Part of a small language model's weights: 10 layers, 9 heads of 64.
Each number is 500 + 50 x the weight over its row's rms, rounded and kept within 0 to 999. Layers, rows and columns count from 0. Numbers have three digits each. The size before them is the row's rms in percent of the matrix's.

# layer 3 MLP down (transposed), 2304x576, rms 0.0293, rows 102-197, columns 360-431
083:526514511557535495459428582541568451478477574492522507599510621526473470470388485504429441413415528428527497547391500496515465497575523518513545440510518545495610548526476506409531457554609546466433581519494503487540
101:540427491467476574458561492547554547463479445465475441495522517522534474536523507541439548526481473499521541402449550497551583528393459464553504520492512410566419407555470467490535474454445494484392432509493409504490
111:524486481502520544566481523552614485423384526504493548513548531509456518437496442581427538456528532447544512446478474493520515451405518472456533579484503503517466517497530459479444497521495528478437514494534472472573
098:549450427491438406449520609460424449482487409505476517560434572489444494485529484508501360556514494538531540461442508559486434523520527336453515516539515442558485536504504448413497437427554561551561496581505476492523
078:544540518532428544456517518481610584526529485530513497460510512541466453552498412471507455504508493519516440604498482517536406482493531588527514528530468524451521448552397576481439534570511504515537496532536435585479
126:515564473467444475551549460551474477445526403549555398510532557464539422546580467535545560468519564496473520491499519537580468606446490605468549460540424542507408498491535558546482504530515373448622430578485534475500
095:374541460453494487445459523513420395472506437452453451489481492554481518521531498544522493528562501507564501498464557539552499464465527477431475360529536507529578505513445499481464548478506532443495452468590476532534
095:460571484487561535491572446634595506523561414503461486442416574520444503458585525465443535480549518566565594479505541423479434507448537445534394545495466571423540441407461618552491461533498556472585537479474554523574
121:458562584472433496447519389518539567429524532465605531565525514536518493543543477605408482491530434552443499535472429438589536524532489521602529551553465510450546596547540472448473637430488463502512506556458461569508
089:530500527416451504489554405438433494489456543500497415566437441523500396493484557498482517441447465521497589505507479529532530543526462559482500512510501445496508515554549448448573590513526450495593422490482473450520
111:537439515566529558438407607456382540420582508532503504459491459452488443581463566464545453502567504497474537455492516447450481528428516550496485518486538549500485446419526494462585482482470493497522495489535508467488
101:481552500435477494500522464469399489513478624509542523509431486501459538512441437463480524398489560522516441410556412501391515503449486587525512440609538435459461584593418420532434486488512373516475530397627497478470
097:573545459553418571435511497502498456458530507448543460536466472478614506605505460535457489617589555530498473479535503512519433447496571454468533492503522459512572416623523439488425518454400541518475497528460496419557
096:473502405465500589514491447508462522543495521522569459463542494451469406491433508575538481527536407367461549532534538598465482460508483516467555502515449535608577472419447535518445547546519552498553429520520470561537
095:540504524453527467557466511531527461472507465507606465505494447503439492558539573530548475447474608433433625480560504506567508538507488515486508517418399451489394469438408484523461462501512483465464463500495576560515
104:537499480457505596543457526563422464517500469546513499418461510483579448460484488431545418526565510570419535541434487489470456502466410514628428521487464482472437523508520491459421508476515410517498443578495468505360
082:466390473482512543470577473517570446481523498440501512453613520435443499559435513565584446511465463485552487482391460531510550535499467477503440485515455512452482433538518483386600430544481460454502559469574519464498
091:417593417502582475546530491416458560522473537535559458441448589502573539654481534581489529469470532575431492515462584483493526514540514381477559509558556542520537495496554605469360510541521568502452551429521464476549
084:526502459486532448550520535578453458494501578499415523459557581577454502471648552557438507464575508484503452540518523472491534473469490492576506430464538519556496506486492517516484399478460579456498532484466445590570
096:508461477516445520533530419560576499397517533506508461498446643540460513513465514468470550425463485561465470443453469562491498481586575472506407429465560527426546602474474426444528532454491609528430528583489562366476
105:482409498496538491538498491449598512551505557493596475471506636542513539598503467536489506501464481549455558491530528565419570506488478537552514594571469553503477508473468506547543444520513398528523429451480529445570
125:492546588457573485499538537455509391387529421466528492464473531565477557470511524399580466460495453566505487490401484484499609594448562523481489474505505542468510479507518466523529456486500445504453446478505505612400
103:462512622584548470422522570515498621503511491559511495428421407456505580515439606489497470473468562467502447498531531520441413471506517507527468548431575494548492523521485471458511463435594515595484519469524498528580
092:479538559460531455624520527477430518562475439446425556429459549440565541527527555473496411513508601514446483475535454521425500515466502527492480551571538561484461492454523466451492468533467497456459488462459441519454
104:502405521404553541445536491557490428490449407484460518558532451435470482553515593436468497509513492524505529474420485515527444526585597494423450494490494586496491466531519449485508520481457519512553531461479549548537
103:486581443510425541444482528494470586458541514466512490517489518465519523479506517374542505486489457455541487478470523578523458506508473432514485515526525564420449584517456558544478540455471487486481523574465449535442
105:458574477536511464452585429531516558420425525444562566612441597526519528474575567409509483539501495484407465490467505521459423503553527360509495571449519509534535497496562480587490428464462443456481458379422600530471
104:507467461570512532529615382537517488554423497430552507517533479566559484505451445572471475507567496590499576521493497538516495393569508504497448503442456490507465481507526523463499538510447542532486491502440488544485
102:603580583485546495431479463487458480485479531485598459518545545530483542534554509559437512543480467496498452438579504520488483538561513513490575670523442487501503490487421409481560550506483441520440545417465454533495
129:453493550624486427510426559540406486442340413481450492462502571439461455485573493531496559469459511432641548528500485584507500477408510473442569517438509543484580511463512409510518549523507502418569545461563495502537
106:532474449447477502461472472573599442411568502495496480412533522480547501549550489544458520485529495545513494585529472432514460485565525476479497412595472561465563554534489593474438494414468488441472528492483483541481
097:425495570522570505557575474455508439506532580524577501503522476451472464428512531545517393530584435470514499473593525479515487495459477547543463515541525441567506468535515556498550517471442439444418498502473548491447
094:383452548419505404483545444517478511475465425477392501476448486476389421528517485540487438506465560565453554436484459528497426472618578370524488540557544547417500521508516512582536444397589531517512474482475433495447
094:550445503458593478547569451503486561559497446564524586465560380524419573467544462502483513529478513521506585483471461501551509538490485498485544443508549508524589526520527487447525540485487458417540516424534524496484
112:500471432565436411509364520550417505516409485500497431522484477461525500492519500536419526584532517472426474551479425497471468464469527547527428540483532537555488458471426482579489499474494439535554484409608454540519
100:401564545445525478493537481443555579477465411563435566438438537447424541591529506542511527495505532519486533524501503530519466482528461487397495544518535442518458596485438565416522500505484493461463485543484486412534
105:471506481388494520508572534503410485439504439481528480477580529524548494491474449451538472523420490481445407429470480499467400496618574484432538465515465563467470503388503501530469436438485430460469429419486512590564
097:409493615545497545438477452438505483372492469554534539533486459530545446357466584509444542589491471471583430530489486559502526432481483451470559412449448415434561393519448577590494444525493482541498553483523514524430
108:442487556504483528524417504547522592445496590551604453460484504451498403464487450525584447531431453472457568516582549445456458496543492528491551539529553518488654534395536513476488520556470452557480531537512450528522
103:489513444411465512522512491516512412563450475559386461564497653505491558510519484521469444470534530518595533523453502507450502530490493513479535523578518537539604482509549443552538516489605474522533487483463523508472
086:504511489483487481496615519449513499552452546507503491493477288483522438476508517499482532540513508493506554520516507480517481503482525513511493477507456490491531517461514471496469497448453531511481473518462505539471
095:475615496547538561458553402520485599467440528468523455466479539546377503523421483498505480491466426482523517438493546536408495457576425620489435470546514489518577462516472541519537364516511535523452527472434444587504
102:573537376432435529492501478463517420552502606508595521476545570469512507484592439529520436596517513556533454464541404386519458516525579559521530526523491452521527450512431596414513440604503535471526527480510394506422
108:574515539518446487530458500445484497418409463490503534505515530469497423529468443496532488539400503478401426460481567511331503515517462491521465517427532517463533451448414529603422534454499540487485521532511464542517
123:529476574513471524443545569394550517459433539373525435524406473475508398628506527505500540471501495510509450433447469508499442486526461451536511518474519448471531419418478461519463548489479533538533502456471581499535
081:556448469468419442518497492545407515493455510527593509590443496567545441570465538504471554453487464535537519527455482418493583444494457542434539545539510495470493473507556536464518466504474561448537432510439474436574
113:486505536425491475448461516368437518481519421544445468499513445501589571529431494444554465585539544452613382585545478466562468431510501446546453492525635425574508448537575402549434472419493519477500566506474602548518
082:507567468473458535568489500522537629485565517470514409510563483514353644465476528538528576501445515481586529493495546511440508476538485417550605570515459485445518549477503454601495468618473482554459536503521442520479
094:491595517448551517477466517513593479404503526502585511604540521519541536462511508453479411416499447454481486507420500450536504503515456475479459499538403496502427452551489484483441539526499511473470473543448563411490
105:556442463542545521549532459476532470469512461377434456532561546540582500508518547426524564464434523428453602472447515519488424558444459512465508532474493490506459441575488454475440488464525484518461444657386470510453
089:448546478543543493525462500420547512413462434468450523455399517360520540473468590449437552474473467501513467534461564524516499546591464459512492519504430458473503490524527595421523501493494567552504554512563517529559
106:567444533436397507482434549496488475494536486466398575513521444554528438552525509446474455518484478547398526499523548520416542540618460516422549505482429464539536503463492450516491537430519450602479483471548541470412
085:432472465554480526507573483441484471495501474458460491575485294458497445543484460463460528468569463461494473462534538469543518460471489497472505532513517454570514512530537504467383490413454514431526508463442497511566
099:458521480523498558563522493544526479436436479465488371535451480553482602576443486459481518493413535498450468454481470524490525455500462543494422475494577484449605513548547548558514496539524548544553518480538526462485
112:468556419520483442470494505505446426511472429512471434501483467437522473545428459476403448447535510539550499592580415535523531498415494434453507532595535589513545548458400371534461477518521553500545460447449509444403
081:523548541471473513573531501517539509428588539466494501556526435550497428511517481534464535476514478463442493496552563457531488539510490475486547477565488473535499472578442472470487517541503472483485487604492450440437
108:518460550610599536462501379451537423582547424518524510539496454563548514415493440511550465572482573533485507518462439560489455440472529502423462566554472430451562497489648568477461500500552555643496546348445516497582
077:473436419519509518462494405493496489394567464526508491519511462502431571492510570524511487456450497455546501529489549515432482519494536478628432608462481467462456517542508437517513536584460473495492483490513522410469
082:537458584452506458473467526438553409437486515515502454491453480508406548490507488506434549527415581478506457547456473521498472490498381582531507567623449468452453559468487410462570499584573518531501502538504552458455
078:543467520542487564507508504567433553497534506470482485434517428550485432476560467547514515534517481482545575465528580583400447526413469491519497571459512486450531525501421459516575541548483441453474653516465600595482
094:437524459504508466487445564483512535587475527514424444532475510501451466447540462546532478404560555483489481531532517502582470432448561480586497473494584497524473546502622396502441515482464439534494472448568456520599
103:465446485465520488520491503645538422439486457481426570518451550482476519574512585483530583484490421537545497446455512571500450502522447537425592513434520442553481548551482480493515428490485513558485542533520541486526
103:481377596560511519523471461550442549484462507486498476524451618545556499538512437532443488543458486528528502522514539433445512465523479455505479508453485541433548455596588484521461578508513478501568467519508556489506
108:405509496569595481524382420441454509511421524540466495501479395512601485528531491490536495546507515558458492463521527465478476531471545579559487473493454519529541556564526526480452446472486476473486563467522565521518
096:480422468431600497529473484432536459519556408480551457416515466585424514425471430479536525534493444414349510502443461487535532525489495470513478494508494516541553480540416478530512490505522506429495497548593621522487
098:479488517512496508458463537506511473526532465533466458550495533563494429641524423514471493647432497538424485496518471429429555487412519598503495552570539522401486524544474415494525432458479529489494459587405347516528
104:503474512408463513523467477430491494493572530487609479490527432494528483494420490501446531375494435402534496563468436503485483396484419467443566498547583496552516506450381463554492520466502467516517498465508466578477
111:500438464480559466514483534496476529524615536395542475497377520525459483451565527457543523425563519492547486548529493447504545458595506521548452496529482560465503520592444487586542475571501605502576457596547469457471
105:480476447445472424526497419501547495420431524450460579540501422544475601533520534441419485569470382534451566513554496489477499523446513462463462485396518568573479487611426499520425454563510497560519578451523540524550
094:584494462450522436538595470389599537524499482503445550571486397493447454461566513464494545550594420539449493509422531450466509536436477487397549514601493547510546524458492514394546453519535504481482537512468579452516
105:555447500587558499442541496515557456493485507521514501419487507467519494480541505495508474530445493518465463547537435506568360504528505495549504509545495438497433529455438527567510440504473488553537492544499534519451
086:474511530480546495557470529562492475515494471527524513495524471525474537419485566545416543445453530449532566463539485551402410478519591515572546622540537481508532626520572422471506583571612491519471472471442511547509
141:524544432570527434567485476476533497453553541501490513509488527453513502467500528520517430449607442517554580584569462514604472520493539501496501525546490452478463486599506521409422464521471477546548518495578503472456
141:440467485450487501479539508519478526555557468607531460526462474531481410467432564526488519529404517551492551502406519573533490460422477570557564395434501531541511500528585491453488468475515461501497537428472596483417
077:446471541480516458491446523554481536555498585493457496504452399458506489499530543560533439526480527509493531374511579570418466505499532493464566589473436511482533530545449486490486493478500558436516533427431591505483
098:513551539536483414509477513498565538478506498504576451533519513495463488524543566572580499612534534474510517478526555494494409452601515425521612522496542535538483373391537425404421515485483555492533562518547479473467
116:441500490451460468516608379545465527526428565493408492504485492547471484469469577490505507454463472486479480419589513517481556495548574497485422508404528503504488448448490537463531448431577483508538476482434520561526
103:472520504472521424484585499456447523530504507476497480555507500416529506493521546535547486508527475427609520443587497480523469455560539488537466530548459475495524413479505452498499531452503505572497466471437475467514
095:400471438522520579409573532491494635452473522526494504544487541530518518486581535616510500537475454465468487601519581578508534443555495440429578535497533515518518477509513470522439435498450550501479563525530389492552
101:470571656445565483518454439439500482449445494455441458467415485489546420424537570549511441543548451584464482474497466475354464449556502409510466578550560441491517584458418479503501520577563487455365519474444474468495
095:532386516548539583520522521524520472461556451506512506507492458504482453472534481429524511455534530490475426541498475542477516546518483512379563436548538492457510505485547474545475543511476514487517519456510510421411
087:531448481430498452594575559508449527545536460515541506415523513539452348462406513520545495434525519465464545582453536472403402570473496558493473497510544474458499509466499479494531526459417443441428546547430576531474
105:476619530499506512476541535479479503512595502412565584518521586586527450529620611464594486547493512559469441518582568509513525563480461463577476540492492547491451499474525440466592514449449540441445493657490517552570
085:509453551499471554448437464502429487533509518524450463555531433535480540488471488419575555491485470485533509521487521478499549505545513490523461571463443626515493515572479577517515565507569449551388587519396519425450
092:465466427543517521527435440478441566460454430600428432514457554549431443460470469422577489473541656460546532587472436516488435478473464554474474446491467472511425492435417498568438511495447484548506497517551544497521
105:482512546518425489428517507421420488526448540517552472505412497380514588558539479428476493463543554567502505438539519449466486582560587537492423443469484493508512494482440522383487503496423507526540577394444446560513
104:520441545504449547493492505478434422397508484435428529461564473508564475476538487531425520628571554505511425459464467495510504509524464498526541547556578530416513453552504588570520581620471445406458479545515570539502
097:507574492454536441434505489503507503490450524542647456501397424508492463513490427562460556531560544475388553463526497483549496579512565541536428508485474557529589500462578548425476514486486514512489464571420441463467
116:533422440498535451522493493597506454504573464542549461498517438495494498401490545472507474528464526498581505515430481403565484460471393617501522429546442505485407564505485500521529458519527518516481459558437543514446
109:429570455431536505599542506472502428475539504545550501487490539480503482484427471463605514441489518477534524424490461562519496462444446454521475549497519439465498496547571526538474480582529533446525491537568461537452
082:463532511539527525466437469485503539516463483471480418432477554472472506561429493481417482424413434506506514429486444513492459489464534451510492552542428424528525531572499480615526446502540470544494593506450502527469
088:543564463503502529481556575540589520524512476498613528380585486559477546521554485576471488553572547489430499469563526626499345434560495461454531587580551393452452451462523513572515429444435571387463453547556506482458
094:522526456498491445431427500566456459464498468604543432469530538497515542423458481401403467479551425531545464577447551491528450393453449582565492523496420437543481559504439489460573481497557509522510516465504435545490
081:502508395487531537410444467556490464582526617511509394405447534487481542503514523508507456535459518444568544488494588523417411478441543419520519571499478468506549595563422438451486526500478477475511460467554513537496
090:544606534440393586475474531435519493501507482433529470473515486424553495488505489445558551470458396498521543518415501438526478497449554486439523468500424464525497517527518491480526514462525529473557600448427540522416
090:544408476445518472468496545537500584433534491474458498513355423539432486542537475572444577479404489490494415558545461543491433520516514436419426574425509530474501437552502468507441605459477480461486505492531539482519
# layer 3 MLP up, 2304x576, rms 0.0351, rows 103-198, columns 360-431
107:494463457521479467528523490424495577411470522519390568538523513555524520615513418573518544524494569511592488391532496483478595569493548519476478406523425475542543468496388502414573549476473439493538500434476515514505
110:536505447471589472485466486501549421494429406449484530527501550496361536526442545521540516413468536490562414441465498557559537494467472459477438543503517493497555491470511527499574530430588565509592481442533541498544
093:546555407580558518475506520516487557595531519531546412547500490526540536472449438486470567511542549443563472524489514401444494445538483511533411534564505576481560579410522495587462535545467532441432434474403473434322
075:450432521486477488603569532501412487516542480492484543498477475513468515420512482497461500470532538474541484457506555395521538480513548383456463455564565486506525537448597493519485539484500584502458468495549598448472
120:493521458526552490495562491564414465440488519511450438468454549429526487521433455401534506518494522535471566520533474537545582590535482553533511484553432510553580425488550521484523556454445451505653603517418574560506
098:528566482480590532384547539464429471525473464538470513576417479489550499554474530524531469584469505554554503510421455423488477586494512542455480402442441517357429425523467451508422603537521468467497535326487531484410
093:559499454474553553472566477434488538552582587557488466413535531450484579507464475434430550467566555465588449527485536479540535494458460579547489475425514593470603507564488533513533524474477454396421434492538444562534
116:447510520518478538432523461513450565442511592562362502502511505401494534455559501461519502524507544534501490508523470483546556483474526445539418477481416389534474534521550480503519533552498550493547526461443415495538
099:518625492435522495533585530483516421422519550455506504514466534502469480561507448527530510557486536511488528573592531446537468512535565493480576558533497483536472549558470534504443442449444457487522396513438466566565
103:497432501553461549456521599362420472541473462523449461447569480453447491540567482507562614468562453529491537564520473570511620508477553505439443498486447525487574544429545579496444492487577540435510542397509516567558
105:514521545395580543485431525513545565531448532531410469475524500439519430498495429422470570557550566502512374471533516478475507530509545554436475499473422532560564513472590467397472421430469404431442417491508491556572
095:473482472493556406484483471488523522534419484525476486490444486565453526428565522452484581513500489426460578504418456530500458539504510586524448449419425605487468469358517571523519438473526624475559642420490547586423
103:525527431460475583587564427526504501527552478434537595447454527519618599477537533447571421586486545460452521467503511606458509394521451536522462417511532564507498525449534499519477422516494494543522512399446549538502
092:529511478546485441444529550450454514438506541412499478455440585528580481574541578477587480566466460488615527435528421536509442496582530544494552486486416455446462530433501534423491511470540497457564466436473491658457
101:490556439550502471468645546525453500518437466481548476396503572451511644446534524447523499530370500522462446476473465470517520431550544514497462512553441481577575561439541549480501472474549500525474454515503529495528
081:581531534426513554503536540473554487498474433494450509522442506482481383503513495516476440558550542512521482502542423492525434436506468429599559552554463539482504470528517523454517611436409524496515442588533483532511
087:608443616439495529518523552506454509468543593564452532591437499505475433469513476500461516419515471449622426507517493473566492462506519496551519468508605426476503436502483420567507580411471435521515391508474512480438
086:505449574443452486404535399512452467592541566546500481593400482415466581475452437491546549545472492454514365526568550538479558541456505478556511576539495463421537572461465489497446524444519474508488465444468513501508
106:445547458496523507487572557441478468494509546607394411474523545444510507437500461426526535520508519556565437466497457470522453472465546556522484516459475504519501529418561506506520520471481499436405554546495488464513
100:545501511506563540448461570505546520449547517527439429500474515424509500551553491541438558574506568491533423505444556501487505505408595523501532419612477465517540516466467419521588527559460461387610495446502541477511
112:469506527582529480460512480476507450493449455441495508575479536454530519452492408524531569492562507493555461581441537557445466442434465484386501470512568436507513455506532540512547494396437498494495502458426476541505
104:565430404580588468558465550456430541582438547539473440508483498560485456448524450570490480477468539437586527466460590522501561420437438510453548534486530527424595507424451557439504547480488519501617445525494575584561
092:491481590495495493607548550437473544402551510504479484522499557531484503587605444545516482492453474559404524501484502548600459551549622446441533523504616480534535505569360455483523562569446470395526509455435532523448
111:541544388522484459478546532475545435420490518486475532502464474368487499493456440446503575612579474491466510571486548475518497472519544564459465504535408476514571509421584654513459489525412490501447540434449514501523
095:545455481592534424413503471557505472582494489589491458515578457448499509475521553466515517479475472518567516520521510522585495588540473487525510467462486461547552420466526479541544507459494529603451458494396449466504
112:498562453528464557465482462482533576497503503463481442606502538554508506481603489431475540475518504574484518559544531543503525526462512473503415509512571502520465529494521444488483501540536411524546430481540561488459
093:510464529473514419444492445424487554505475440579449589527553564436436524553499507536500520466512488469557533501439482577493499457525610539503489411458433499547518536474459441422508556467533609554576482562525535614526
103:537476494548465513379581539492518522473524533486578416462444461451531528600454565496472502563347531499530451490609476482584528424515477544484514600509498534511480521518570446522575639516491473474507441405523515595446
116:483497521478525543567495390504500465454508528518499611445470462448540548577484429438505474455527564398570462554582491501515576629533435504549545502594485539472548475376485477427448571517511536469573466494538566457505
104:532440543524538510443485505417536457521420528458502539531461471474507581532467449430495541540451529556510418518426436541565535471626479470466525502538498506512497494441495493539402505538504486498514559494436476538483
103:486529475478569623429514450554478422514514531500525501408481564564541617516539553533538550521445492496430435570509481505555510551509521493405520478500433473487479477472622517580500517426422487467484506558548470524466
093:507559602548516475572509485531526531445539544618498527535528498512468570498475490492561446541467438576521493505566507476531453421543526446432572558474460372533527458493558592481595538473458401556607453458457574496498
101:465502442457606504455595532473547547524416477542545388539451499498624457495557483535514596507502497456477596556587481485503478423514560491497512517556529561514543526537519460429441452479507507487458601504471481507584
105:602698510499615435481474507475462481430411593517404485453536493450462471481476514556410458534420546468548444550515493579511489548473570500531517508560509485605563581448577503422455505567467499457539503508499500624524
103:570498450612519517478478448484414555546516473573431531538450516497495539524513494572487501538495523608516472512506419448502509492533476437501423486482492507447492350456447535534532506406535565449500455483486515572501
105:565545473572507550468468477511532511403531556542498523505547470429573568508450498504517452469450511604476469523524576477593569497537502449481437573426491442518532462510495446497457623495506459497380505482486562486580
093:550500452519526600537523447446487468472455405502556473387494652454571463487496408448421547442509513550458528441541516525536581519519594606449539484588500477490533457571476543439541548488386535471469550587462447561462
105:550476594468466437493466557478509557408564486445453528620536510529457488552514455508410482569472544489483492543522516504475493523538494562516511507539389513575567446516489527493495489512542577508563543555489472459567
098:458457464501486497514572451474433512570467574546443531453409461534556520512466534535546478414499581477557531480558549464507545578473483532456509572506544467400511550529392508524472463427502584408580412502459584524571
138:464507509414581383503571508440524493531411550519521532478411496576485487478603420561430541484458500494502537500585504493574436605497466468419431539514496488520598535446571442469521446428413552492532453516450457511496
091:489483533522520543455474550523497541574513578429489542455522533499505463499363403498518575454504506443517501523509532502486599442478563439502535529508503539409501480473481473488542578521436529514545470372509549502448
104:495587528556486523448448501527517556441556534441464480551465590493615585587533428451464557458402516637519491427557362608451503456552581448482429481526520556470578513444601549503487424491480506485480484508579449570436
102:531559492556557503517490559400464473462419604442561474574438511453481526544484478433520440554531505495427548466502454505511431539488473492506555622513474516477573511416462519512465511513524431503560412436530570572517
108:436485460536486497442463516459571492502457458459558448442510538543529588556447581473467561554480574434564370534554597457493482557477437520474490466464465502472495465482443495460449488465483504460508484483508446498519
084:462479499562563460434472525453540486397564543473527540565530597506521509485529374522415520451513498460484519511530475534527403530524611485532552530413505494560499514577470465487524476471414538526408496482472533587502
111:473477519437496488540565520415562498523464490465479508505480516567533493462547549548574517482491489529572475484493468376605559457486482446438528401555534461496485552465536398443447557432517413496546431506452519504503
074:469505474514531493409585504437535413523597516553511463560519486439487547475551510505570610509519493495520462460557435468457462477461539448488407428544551504509556534405528493455450361450516536511396451522495531497453
092:546632518519503520466522581452580446413547516477409463545560517429535477506517435558522471503500540403518512584499513500484571435493486510495481513431411429450492534492564499450497560577454515527486393426495485479430
109:459544428604476630482523523459520384465487551490547514432504507495523498456572442452453563462488626521537531458528499474535581544458502416502445534609415500473506482524518532506536581397461484420466599564504471527567
081:600470534449504491473468400495450499600420480563537537551443527618501531491495486517491603500530591435556461429533487463559467455518546535558416435526539538456449504537506446543560562478522494442441427485542518468406
102:578518426610485405497569411556479521506422526560553535479555521484582525532420619496450548519520474522570545342588548429486500423493554460441491426455469517475588522472466533484468542514550425515483485454518533456423
108:547531450441466503381532578470561531511476584549509579493519474545540485528439501494532634482477487439510499536491384500550583575521564478544375551399415534509518486435582547450525463460487547550454528473478486464449
106:515494463436574439440528428509499518598528434461524522586422515469583504598507467474467519536494548384508509468418498514534530545526516536560505491524525616437497485578426459528494558494473437503504466513532505488439
106:477533449500614588529489506417457494601409579549531604477430524477525534542485422510514518540512597441450526518606464509489492544458470465487493505456528481442562581475578538552460520392480504453516526541435538564554
091:408453454464479502384524447533498434585430413577541472443419456502562565473469430511557513532475479504473553514481451580499442560459447524437508516504514464505460559473540598523576493508459577495540571447409551520526
109:665576456587550542509496582422446501476527575513553480447529560486467561535458514427490472510489485474537460493518461541582470528539580561435598502522425528420519485573479576467490584444528449492491529452466549544384
074:486462528486605479534467453475487499442521469463568506469535433529561431451462503565481524545480520516476478567563446493566565590488566455449549484503467505456499576502410583449435590497450591497543511497529449521565
087:580449550497504397502538464482522457422522499569537518541412468436477493460432427488504502482522564468416498386555515453510512433537548516393462551508493438451554497441564584570492496498546509468446453494476503413468
074:453611464538440535508573441453521517520411493468529578469489475455544461566475575555424425596502500527425507453484461481546436469466496588563549497489449456583514513462439525555510550495518449510451542559595512609553
098:496452487524447466509490493450597471450486508496495481506441526439482531418505479530587479470391461431513491445516455542505614476564504431424473561459572527514492474487537532458441503480438587499530618524449518609416
100:615558535459486451497466440511442575488518537524456483455488561439532585525446424567409476533383544566468411434441461483493460504540448491482518444523431475548524539516486480559500434502383481515485469532412485454489
103:490475476418543553474508566488496577510528537472496448520464537529469519578492495424498558517525592508520430439423513474550422482468502502497506440522467488486518494501433551552494569438442490399535470509524427485518
108:543525493499479438530485581517467481497432507484511432461467491452492539587566530514475491571495583459516371483616467478463507584633500607549537565543505549482514504476542491484504530433534568518486534519494555550412
095:486483450509563422532455503529498523510565552589375553487593507497538485493585472559480466529507635469504412379524504487474483534530474485501511460476518569437593485513543419433556566452525518483479421510505472440408
098:515610439563531461550576489498568493499518549441480404520490540428520513622489529565489525505430518489488518408434447524541459541515505440415496530489469441506459607423470520485454455510533541447567544459481481513462
103:520549601525504487543531570497517566450447446459507491449412452389600504447434541492497502558470418553515522510479576490546517475462519515549482522481432458544499460502417445586489523429464499458573595478469521499596
105:514525553511518501459542469535506416562515594517610519548464531520470499503564471405497585456539481456527419523457579537590484439455430461484495446548555450554582515498563511485476487461490449484536447438454569500447
103:449520415426472659508427538504518469501598556421504494437489499515492577461544591488512427513447541499462539460563538415507441460499496497429483530462506519490440512441478490520514499462451535517479443490537494484550
098:561566507467480446532516508441519529544446527494519443503419509532504508512502505445483515602559577458490490585504443544518542573430443437538466442442507418394486501461469418462508502561456418453373520462496536571448
106:455618510455584528523559527445573537489526426501508502445478478510567554432584476495501530529480563541519448544484544537558524454520507514513418490447501442591478520526558427439479455485457563441491486461471591375585
077:514446511486499459485470494497563541520481562598484507570468492476538504491499583450515524560422522501545480464599531509587562497409482441519572433498548458493522563531504530459504536458542510494498425533519599480548
115:556482422515522533518481376445420489462532537502485418488452499438592535533465525538455496494467486497614527457502500471512495457578522401479522511531443588498456536612477531443431470566469470484523492491476552619451
116:521544463489576499552492492475542516612468527559569512543506527453452517457437504485458586545450612498563448412475605462530517517522458525473554495541470513605505470452509511478505475467402511530457412408447491559554
084:566415529458633538460530381446582595500459516555526523606518554507440413492519551515415505491513569462482442443530395487555471438608521504488542478516506579416649510504450578493560559419480512498430567537525455561564
100:439449378508538639533476466450534431459500463530562536585459538553552581503457414514484544516547466606568473558517497420473607528502495414459499407533511501460541546460514592432557458479505539555427473414505539513375
111:599440583442554531534533428485555546418524513586422444549560549494470527537478492450481474564480533490571444552579512474542439621504501581403544516523440502498502535519432490460537519467534402516452557473439613502506
114:455546588535560389410453575471564597468455555510545442573467506591456527572539480531438481489548555492462451455562512532519504525506504522467464538445441471508564506529502617468470495429493451491527599453507640573458
095:469526508499516471507465470441417545505474482553478376403506564472487464637475504515387515502546543457567456471444509525475524537507521558606441453550486462485557415519434445508509524488590455534422507477454459502348
104:530637536587468557469518582532440502506542514485558553433501563432577566602426547489503478560543529495489449494569443574498621538498586565550517496482476510453469516431527537489422462448482448517527481486482477512528
103:481528455457557543478457543450618569530469509465557519499416529505463542532517504533437537458489415544442540540468433579547483432487516528462521498452479571520508392469458599456480466421491527421482526441449456589597
086:487533552489491517551482487484416481501571585482479519446503480405522465394455416541471477524496466374613499523516528432526518425426481438472500474421506483542538434530486577477417494456399524542501395505452574491521
103:436580398515566434509474515404519474533454469511526466482443532509530389557586540533485528460522568461446423568492518500470546529382507453491562479485483536493448518545502505450487520389540525506450568431429508601560
085:543521430453513494514566545492539551406521597502442439438430469513548476555490524546541442508473538494465508596473489477550545454409521470424406414481457503522453522460487534497533440472426575500485499466511474583498
094:469498595479455458497455503485538505560448521445540536530428452442469537455535528553494478513386430498524436522439576568585553502524517528525469508487420556554512465455536522444453485507478465522552513405504455520548
106:508505528509502507454475490423446550563459498510465535550491455508454568598501461534636480573513591477485546505459541543526594410618476484540543531622445544510548487525554504407501427532482449480514520486505417557505
108:508524529502523464483507491470424519460545546530434478528405476445496529557520494487478508514481500485509474397460589530480481559514407469441521463617507444459604521516502484439464536479569427447486508437472517468448
094:513440534469505599446493508490463524487582385513501520421517504560492538573546581445431543540453470467499522501463549642518463420488467514466547460510462485545444457387474587519496536529454518567470533523548557529438
107:506434501522563384520562481489530443626542456617509587495433512526462512475442495433551511472337516443573465527574441476558457454567469574544454501462439441529505538452564444412486502546499444476543512540502549485491
113:514557464516556533510549579483502404512427496418566453537403510429550462380503460474488513500554469522546433511431439568535578519429500473555368465510364422502515569494478543480454516460425563420455570391538558492446
075:512553517538549460492498472434514494490470512561482518508508478432528500602515522508435464485471467493420562499526545548476410484477538467492631515412518458530547576506479540475589553407518539482513504474477558536557
091:536592499506451483504576509509496570470558505456544474435412561473546492547485548466540445514544529465482564449527526436564508444465619543516420569449603504554508474544488442465494462480428576408472433535487525512483
093:575414443513562460511541546494406459536403426573539552520432522540519496476548640445515529556507530484507401366582474518563492494563523524473547495475426533409505499588505524508522538483541469551481517456470501531453
075:533492526465570432555434424509521484558457428427490426600527512495534480484492461451456512487605452484546516486566499521457451557512495450475550558481455499516552459550495513447531532410513485476564521550525570463564
087:446590578435572416495552569499469502589459459558489470526451442560507468470453538458516540576525579513555433506469469460516573497455598469544513490489531563538502503445519524563429563493458438448538487426498608469546
102:522452496512529500490526539442534510542438425456486364463440513455522491483464466477538532521474467526453559588489432575545560614477541525473477520482548452505585518396516470498587491484476503420544391467455561603553
105:574485566474526512403425406510507630458514629499566470473514457520513529563621576371489496529418537482503363440487465535516495455382495472513499566507514464454506558509505496519513562481499414456521520512540447600594